{
  "num_attention_heads": 2,
  "init_std_qkv": 0.0391,
  "decay_shape": "linear"
}
Each number is 128 + 24 x the weight over the matrix's rms, rounded and kept within 0 to 255. Layers, rows and columns count from 0. Numbers have three digits each.

# q: layer 10 attention query, 128x128, rms 0.064, rows 0-24, columns 0-127
# k: layer 10 attention key, 128x128, rms 0.064, rows 0-23, columns 0-127
q0:053183111155114133050092136169109071111107113119206147160084152167133135116135088123141157168126134095192152132099117149067117112105146154128158154086196178100051200122153148164134136132098198171110177125154185128170126104118176100168153136185109042112162158084102135080157166129149131088187086177104048164148098114124127153140086080099081086069141126128125196136162147117156133166106
k0:128152091156137131105150116127115141123121126144111138183099146135120125142110133117130140125077153144136117133122139117160079149170125117146149117112121114120126146126101134137125120140130125118123157119108132133090099144147120125132117106119141146117132090131105149082147135094114137128136123109088124088179114159127079115125119163106113160159105106115145095142112139087122126140100
q1:045183103177096142056054126162103112138096088120171126140102155154184125117139093131149160191150138131161165126101139166061113138098144126135113156065206151145055161109159130166153140116102193167098167135138162126193114093107172090145137119144124089100162161097117147078150171140157145034138108154135103159153107075104103148111097062098095092089140103108089171145185129129134123143133
k1:083170083121105127124144127145085135124118112166121164175139169159105146153126107123159149137058156177145104124146105111140063180188125101161169147083157164119108200114129148151179125113078144163102153170093139113121081121150124091155144100152088142100144093089073160080136124073124157079141080109133082080191060134093108114173084168118109174198124117110114116189176155084145122165114
q2:112141118109098141146169146178130155112134108121124112128116150147084132122132112131124149143131126139149127114147121103121128125153139130156136154143109161138120127139124128142123110111109113120128112127095136101111159126122139139136113102142097115128125122115119102117130114116107120157153109143111085119133125145116176134142144145122169128156105134137169143135136157130147112130123
k2:153146151141152123131149108151141106157148153106123094165127143110116149133129149125115127117122118117132106142123137109150126113114101131116134117173108103114133123125103126118105112140163101103145126089132120144105132169125125128109111142111180141158134131167148142139113158133116088133107155086104135135133149142151099136118136125128153166136134153121133116090111122124116138101117
q3:139126111122115104150154149152134123109127147130140138141092143130086139126108119143139106136107132136146128099136106132092123158171143150162133140134108135117131101141142139132141140110114100135119123150104134105124108127148137143139121136151105109106123148126118121135149118097125116133143131135109115108147104153090147112163114170135138137172128147107113109151124154095132131137129
k3:119135157135174160115151125112121146140132137130094106150122100129124129133135138120116129129123148123122117147140134082158143119133115132115123100131117123140146110121106119130126133121143108081153126132110161139110106162115121125138096143134138149120119115137127145138089157116111119129102144118126110099151112139129120113106123132142125140162112157120125125122101119130105131134120
q4:106130127139115143118103114122137152132090106136129158149136132138158120161130119110125146123144122126105120113123116145130122115116153088104109139131113142141146125129119148142124149147145142126117098122132102136130152116126139112094161146086129129106124127127115154125104122094109120081114125116121121101143127119136131116112122113139121116124123127160089120118125122099090139115143
k4:127123119101107123186131145138098123140129119122099158112151134143156111180106103117117153115106120160108137125109119126147098132162121145141117139115125149140102127130132141128147143118100156144111125171117126123120109125119149137154113103139064142133125140127111129123120087092136158132133138154158132128110110115105141134099097131119088121128125117133134123122174121121135131102149
q5:101157094123094132095080184168132131120103083125153135155102113143116148140144090137125130164106134089172146127148111141111171170095116114159146126121129167116098140152117164171126131124116145150130163097112142096154115111127120106152133172147115124116125155138112128137167119127157108129160102129072060132128125130093135137148114138094146135118137110147189151166149151139166151149105
k5:106171145127117144090144131120111139095117123104108159110146138170138119151093101087156166155131147147164152153099077137142090146147138123161148159103156194142114122119089150141191139088085171078137134177109176125104101090115190113147106093142077124066143141093099126098131149085101201112122084136134096089127100105124135138137076116122099098140130092097097153112164129082150145117138
q6:126136098120135104163140172147117127076134143118151113139070135108120095073085089137099125173116160136126164131117135127131169104144115127147137102114177127150087158156142140159107115125127120153115191125131121140163084093136118134145126184134087101097141151098097153094179160148164099143138098149124111117108100143116161156150121125109127087089148127116116148143121172150134170162120
k6:097144097128122111130115142144109091100091087091121161130128134165130127166152149138169143125132176152161130106150139174099081155146133093139140143120141172099088106166141128146125168122108156100119131149115146098140091131133158096133097133189120108104121103094113150093111144101112160151150107142104128103157106126097140146137073088123119093198119091112099083161132097081109139138136
q7:103134113142114131136112142178126112109098096127150115137130140177134120137125112143115178178146109105145155142151107142110113167152144096172121148113138161129086142107128173151125147090120173157086101093106185138147099088105133136154120159121126094143156157106091151139156120160169101150135110131120122129135079145084145123204098106111139104113108136095100175149125153123151086134087
k7:112146105107063122156124147189114147124142118120112159144084141155132122156136131080130142144099149151160132103123113130143129168177143091146135149117166183118102112146148148167167145148109179095105121167126145096122100159136105127150125120159108131106142134141106158088125135106098156096153131121141116108146058107118152161137100117152127114177153090105095119147208148092147130116111
q8:099150108117112161122095177136091127127113111136153112142107140148105126125100091116134149226137112132157144130106111116124150162129156118198137141111147160124104147129133174155126141101087167150102128133099137133142125116126134103146109152170128162109139130137083130127197150132143111116130086146104082127137104106099131136165111137084119135090153108101152185148162162123139140104131
k8:132151097095114149140116167165097146138112082097144183130150129163118139167131110161140136149117150108149119144164098153143082147171157088131123165091166189090098110126118126137142183157047164108119155172118125095121093121131166088152127085136096127100151111111112123080099143057125143105141126120111097120172119121096141137152079122095103114153146073119115115184166134100132136132084
q9:121138132082138102147136144138098108126139106114093081082175134172104132093144103172114097166115128101162149136137152124078155140155120164142123112094133126116137120110166136119129113120111131153121144113144126138162121155117126138109129127152137110164112133145102110148122145141159121125185153103127106132138117142109109120116133120124167108108138183074135141135107152134152114134114
k9:119127106150131149086099124117145146107176109134131127172113162124107129103115127122120134127120131144150164118122107133114147139104119121127128166129149127154142122153123135135100123151140113126121157125084140139136097094139105111119140155152129142133126107134154127149125117143157140142109115129112116114127116117105108134150104149106148165137154131126139121145131135116156123157127
q10:156117154140152104128174138122147102118158154119129113104111128091130105106085171145135070147142146138115140134131115151099136082139150143094112125118137060132133114114145080117150108122113091136126119115149080169139093130149144126118125156152147089108154146096158118106137168120145124139154089161117174123134113110148118138129129157136112094120136134127068126133111120103104120131121
k10:107117090178160104141151116106149116133145121149124145127096128115133142102159140152137100132126156158136099126147129125128111136137148165109128124122155082138108134136133108103114109162119106125137109106117127131107129133141105122115132134152144144138088097123143130083140140138123140178171114173125136136151129153114117123130130110153140146159098141154145081165097094142049119132148
q11:157094153106133128128144108118158137119155142124135149125114101089098115131153159130107113092145107101089114142128165158166165072096100138081137107155093130148155130170090107114112113185130125106134103090103138134147157127100094129127116137126143130138127134153160097154116110149101141160121176108143181147103132139165156110102167096181147135090120146170164124081092093149122141144156
k11:147104114143143119143130095095157126146117141122132091135126116135127118104125144127087128126171145122133145126157168141121167087065144158126101109186126095124123110140157121084117108106174115118159109078171104136153156128133112128105143162124151102171135147165154094165136114176112127162126113118144140135099148157171150107133160126138146122102089145158173124075105134156111117101149
q12:098162110124121112111080139157098145116118070127147105142094143140116122105126112172127159195127119107154151186123122114141149182123114137163130114086161170124076151143121149164136117121090164143141183111124156112135112080133120132156124115149109114117143133129098126116151146129173136118134096150092094135123089093110130131186120078061114108121165119105125173145132158138203145170086
k12:141138120130104159086141168154126087088106123129119161123136170161117136150098105111161141172137142165165132117104098135136101192161140072152111151108170196134076116123119127142148123118078146123097154156110151091125099097147149104130107119158096133098140137100102155065116158113101165084149091121142076111148109113087124131164066113121118100163126097115094139147155137082141137120147
q13:126125116089131175106158144122104136148127092174099121114141145136102113145117132110099127157150076101120124125118134113112157140123117148156147152101101137134170130108146137115146123089125135126144111092097138148129182123093150109158106081156132196140087102204136074220102133152125086147171105128152144154117142105137109114121140147126117152111136145086181146142136135173132111082142
k13:129124116107142137129095155125093148159141116153146144149125146123104159118137122164126131191118132098141146149109107110105155136128128202106146147126146142093148140134125161132102100158134108135134136105124130152163168111102126114123141098163145129141159131147155096156148125130146096128134135128133140136085172139122124100158158112093176151075192146191169126142143143154126111139103
q14:098122126149120153122161099115118100125147153122068110100124097183165152133156132112135141122133138104131153175139120109108105119122155123135122136105160112150107131127179108095165155091137123099124118138136109170099106142146162120160115115146149154125157119144148101115121177130107144123151145107171117129109094127137110092141134119104094137142123101072131128137154135153134133101131
k14:134097114151105107120131116132112147154137114161138131155111147105075129125145118144155093110124136114128083123141145140123170159150126104089095140137116109096128122087073151148124103185136119176118127146059084117135102173119137112101161115112140130152157131133139147148154115131154072079128115121084142142163126144112151150167145124117170154099164139178105160142119149148097087132107
q15:125096166103132111120171119098152144139154146117100116102131097125134160128167170087114112079179136137100087096150127112129157080079104152084137133141065080147205115099113087089081143153172126101161101112135092144113193185094149133082104096111135140157107114147140063143097134153092122131100191118139178147096148141197101132066152141183147145136118160158152084093131082137099118114163
k15:137099147139167113156143110100149135129126147146144075118164129111113135076127147154090129093154132107118118142151161134136127099076099167104097112196120052133160113132127131115063096150158101121184098083118113174128142143120106142125155151079148120198129120145156113171132106175134076190094137121125159154102204153149139086097202183129151158056114170167170096089061103178123139111144
q16:137118103105149094136156122163144103131163140095130137116152149156107101073080126186122085117085110116137156133115117120093166076160100145088113116082136074136107102106158111143147106155105119139134147135106115145140073131131128178145147177113100085103134149147140134156124166098117124141180096094150123142108092120151147140131117101136138109099132157143099114108089106143140154170081
k16:097131121139110113112139126118151136057143106151156118159097173122131111106162143134122109139119112143133150113130153118107144115102114141151133129134148119104115124160119116130133098109176117115131108129098159113128112102158119128111111151184125128119096084138156131117133132154152127179127063133140134116128132155118121109132073112162130129160124129152155131158123130117090159170147
q17:107172127120134158143062123116130164111141147167144133118091102086153128082139114103181136156127140117118137140142097190101121171124157141165107113110161133104084143167138126145124125147109104150132152087142124153154099127110121124090129152147110141147138134104128153106128140138142155102073128149142136109096137125141165136123140144098119115139178119119107118135133171115147125172095
k17:115120131143132120121176140126088116149157152137153150098161132126150129127126103092162143117114174156169115119120111123122126155122103081111110092120099100168135162107150144132162117107090126148130146121163163134121115081138142132119098129146131112121120137111104146087086132084101174134172129136142109131143117123105125163157098137130105084148123103101089145117143109119089140114132
q18:116139173142102101110135135155149132135117115146155156100116129153105126141125146119095145099086107137115171087145103120104120114106115092125100144108144130090129154076162126117155119117109149109112099136135166146129169118124150121137137139169135153152119123154104112172128126145158129145103075130160133160107140142131177120152098096109142172112094120145124096100132098102130134114071
k18:175148136140107107111124117185129115144149123135138134160121125136119114136145143135113133135134082108145146127111105091177155131194098163125119154110113115112136133142133126137157138156183152170138156114156104110112154122118096161114126099114122163130115123138165136095149108148105139148162128098149144144131152090129160145103124080127135115114207150134115155129109099144110152147123
q19:089135129119134096122093120129132138148116166117125129137120099183138130139140103093152129126171109152123139096154086154129158116087151163117110100153135112114120150128138145124112144162113118131103103113137068125129117178161145111119128147088113143131138150126124128117152107095087135109128187130158078129117104189116119136111130094130118134104156122155162102144158112090090146141150
k19:107110157138134139146131110108087143108110098094144136167166108117149094125106114123130116097102182115160122172152120131159099117099143110116089126118118133134123108121110119113130143111121152135158157122079169102126119094106130147115139129081143158164148093158113134160122111103161113153126119126113143130157138126132139126111124146144102133115108133173098130108142131121127148136121
q20:126118133148111177116118161144105180097145112125168130133108118117122119138156123105130116124186149131136122145122131102135130121122152109104161129111137145118079150120110095154135109149103125131122112071125123122088147161165127097129141151166112133166137124130119099114080138144146134151144143167118121155127140104105133160095106098140097139131144098108126147126121080156111140115124
k20:134197093151143097106132109105101141139088107139125117144127119114115130145090136137169126111134125153135129116103130129113130133089122125144121136113119147094056135125148127134094154160128166127119167116175104177141141172139113122136155126110157140124138122111100103151128077095083127116129139116144117151145158151125102104118135074097173125106118139181134110133156099127138109104125
q21:148127099133142136125090167139144118100145116127126105124135114128073170118140099121143125121078125138095105155144125131111172128116129177134096111135121088121145083150176130091116125166143124114126142092113113140153165102134117126100102127113095085109156135121130134120129171142095181124138125138149116095099128098143148111129150164108134115119132126110146146152137147153158123158155
k21:088115109140116129130146116125147116155121131146117098136165135138139103104135142126162124150186151158143119134142150143127098090123135116123159150129161120102124134134098123147109094082124119099147129132094117126115087095119167146162117134165105126125133127139126126096102143111115124167108108132128131128099124185154111138152083150165134157137133128116141094147084141088086121095151
q22:105123134127121134154142150107138140109109102131120119127108130141160117093161102087135115154118158130135091113111169133132131116116141106148159137130109151121117120160127146132146133117190146138119086090170142099094165141120158143123118118146118150147104139132104123109145110121128143160141190162137160122165120141112108147107125131150155162133140112106131143193147125133122103156160
k22:124135093134126120139116108160114162189134133110117112154141122130087154157129125127150142108140152129134137119134144109102117118133116132081126151130155112117112185143156105159093122161129150157118148157091093129112087134120104111137127146136107104123168135146092127179137143115114126107095158124126087135128118099113117136125177153069124095127119137137099091106135111123106120065143
q23:114106152176114126164079124140124160123136120135167132127138102137119127149144150130143124133189098159099117097146139146136129168120172141136102130129138152103134166166101115104139130129118135148124113118142167101095114130165161111103113084123157080121151142089170155116154108078132153116102164145079159148118123145128139162121122113159093117132140116152106148100103115090115104104142
k23:173124152103149141120156089128162137167091136137135118149116099098109110168081118112098103151109148150095142179170108135113117126089140103125159095113119119150116124072156110113141113078114121134132145121168134110129108125140142104096175115084158158188105120132071176129105104152108128091167142138084127127154104139153130114126124131121123163160132149118122135115160143174132153103153
q24:100108092128113085198141129109142110100144141107149178157131139113137108118096142142133118125138137118127113113134103158162160122155121117140189100142129159115125143165085130140140090116138159122145152145153137151104099163128133142124174136112132120140145114120138154112172107084149070129139146112153132154112113149112121149096099130145120107150119103166148096123133136100136134159112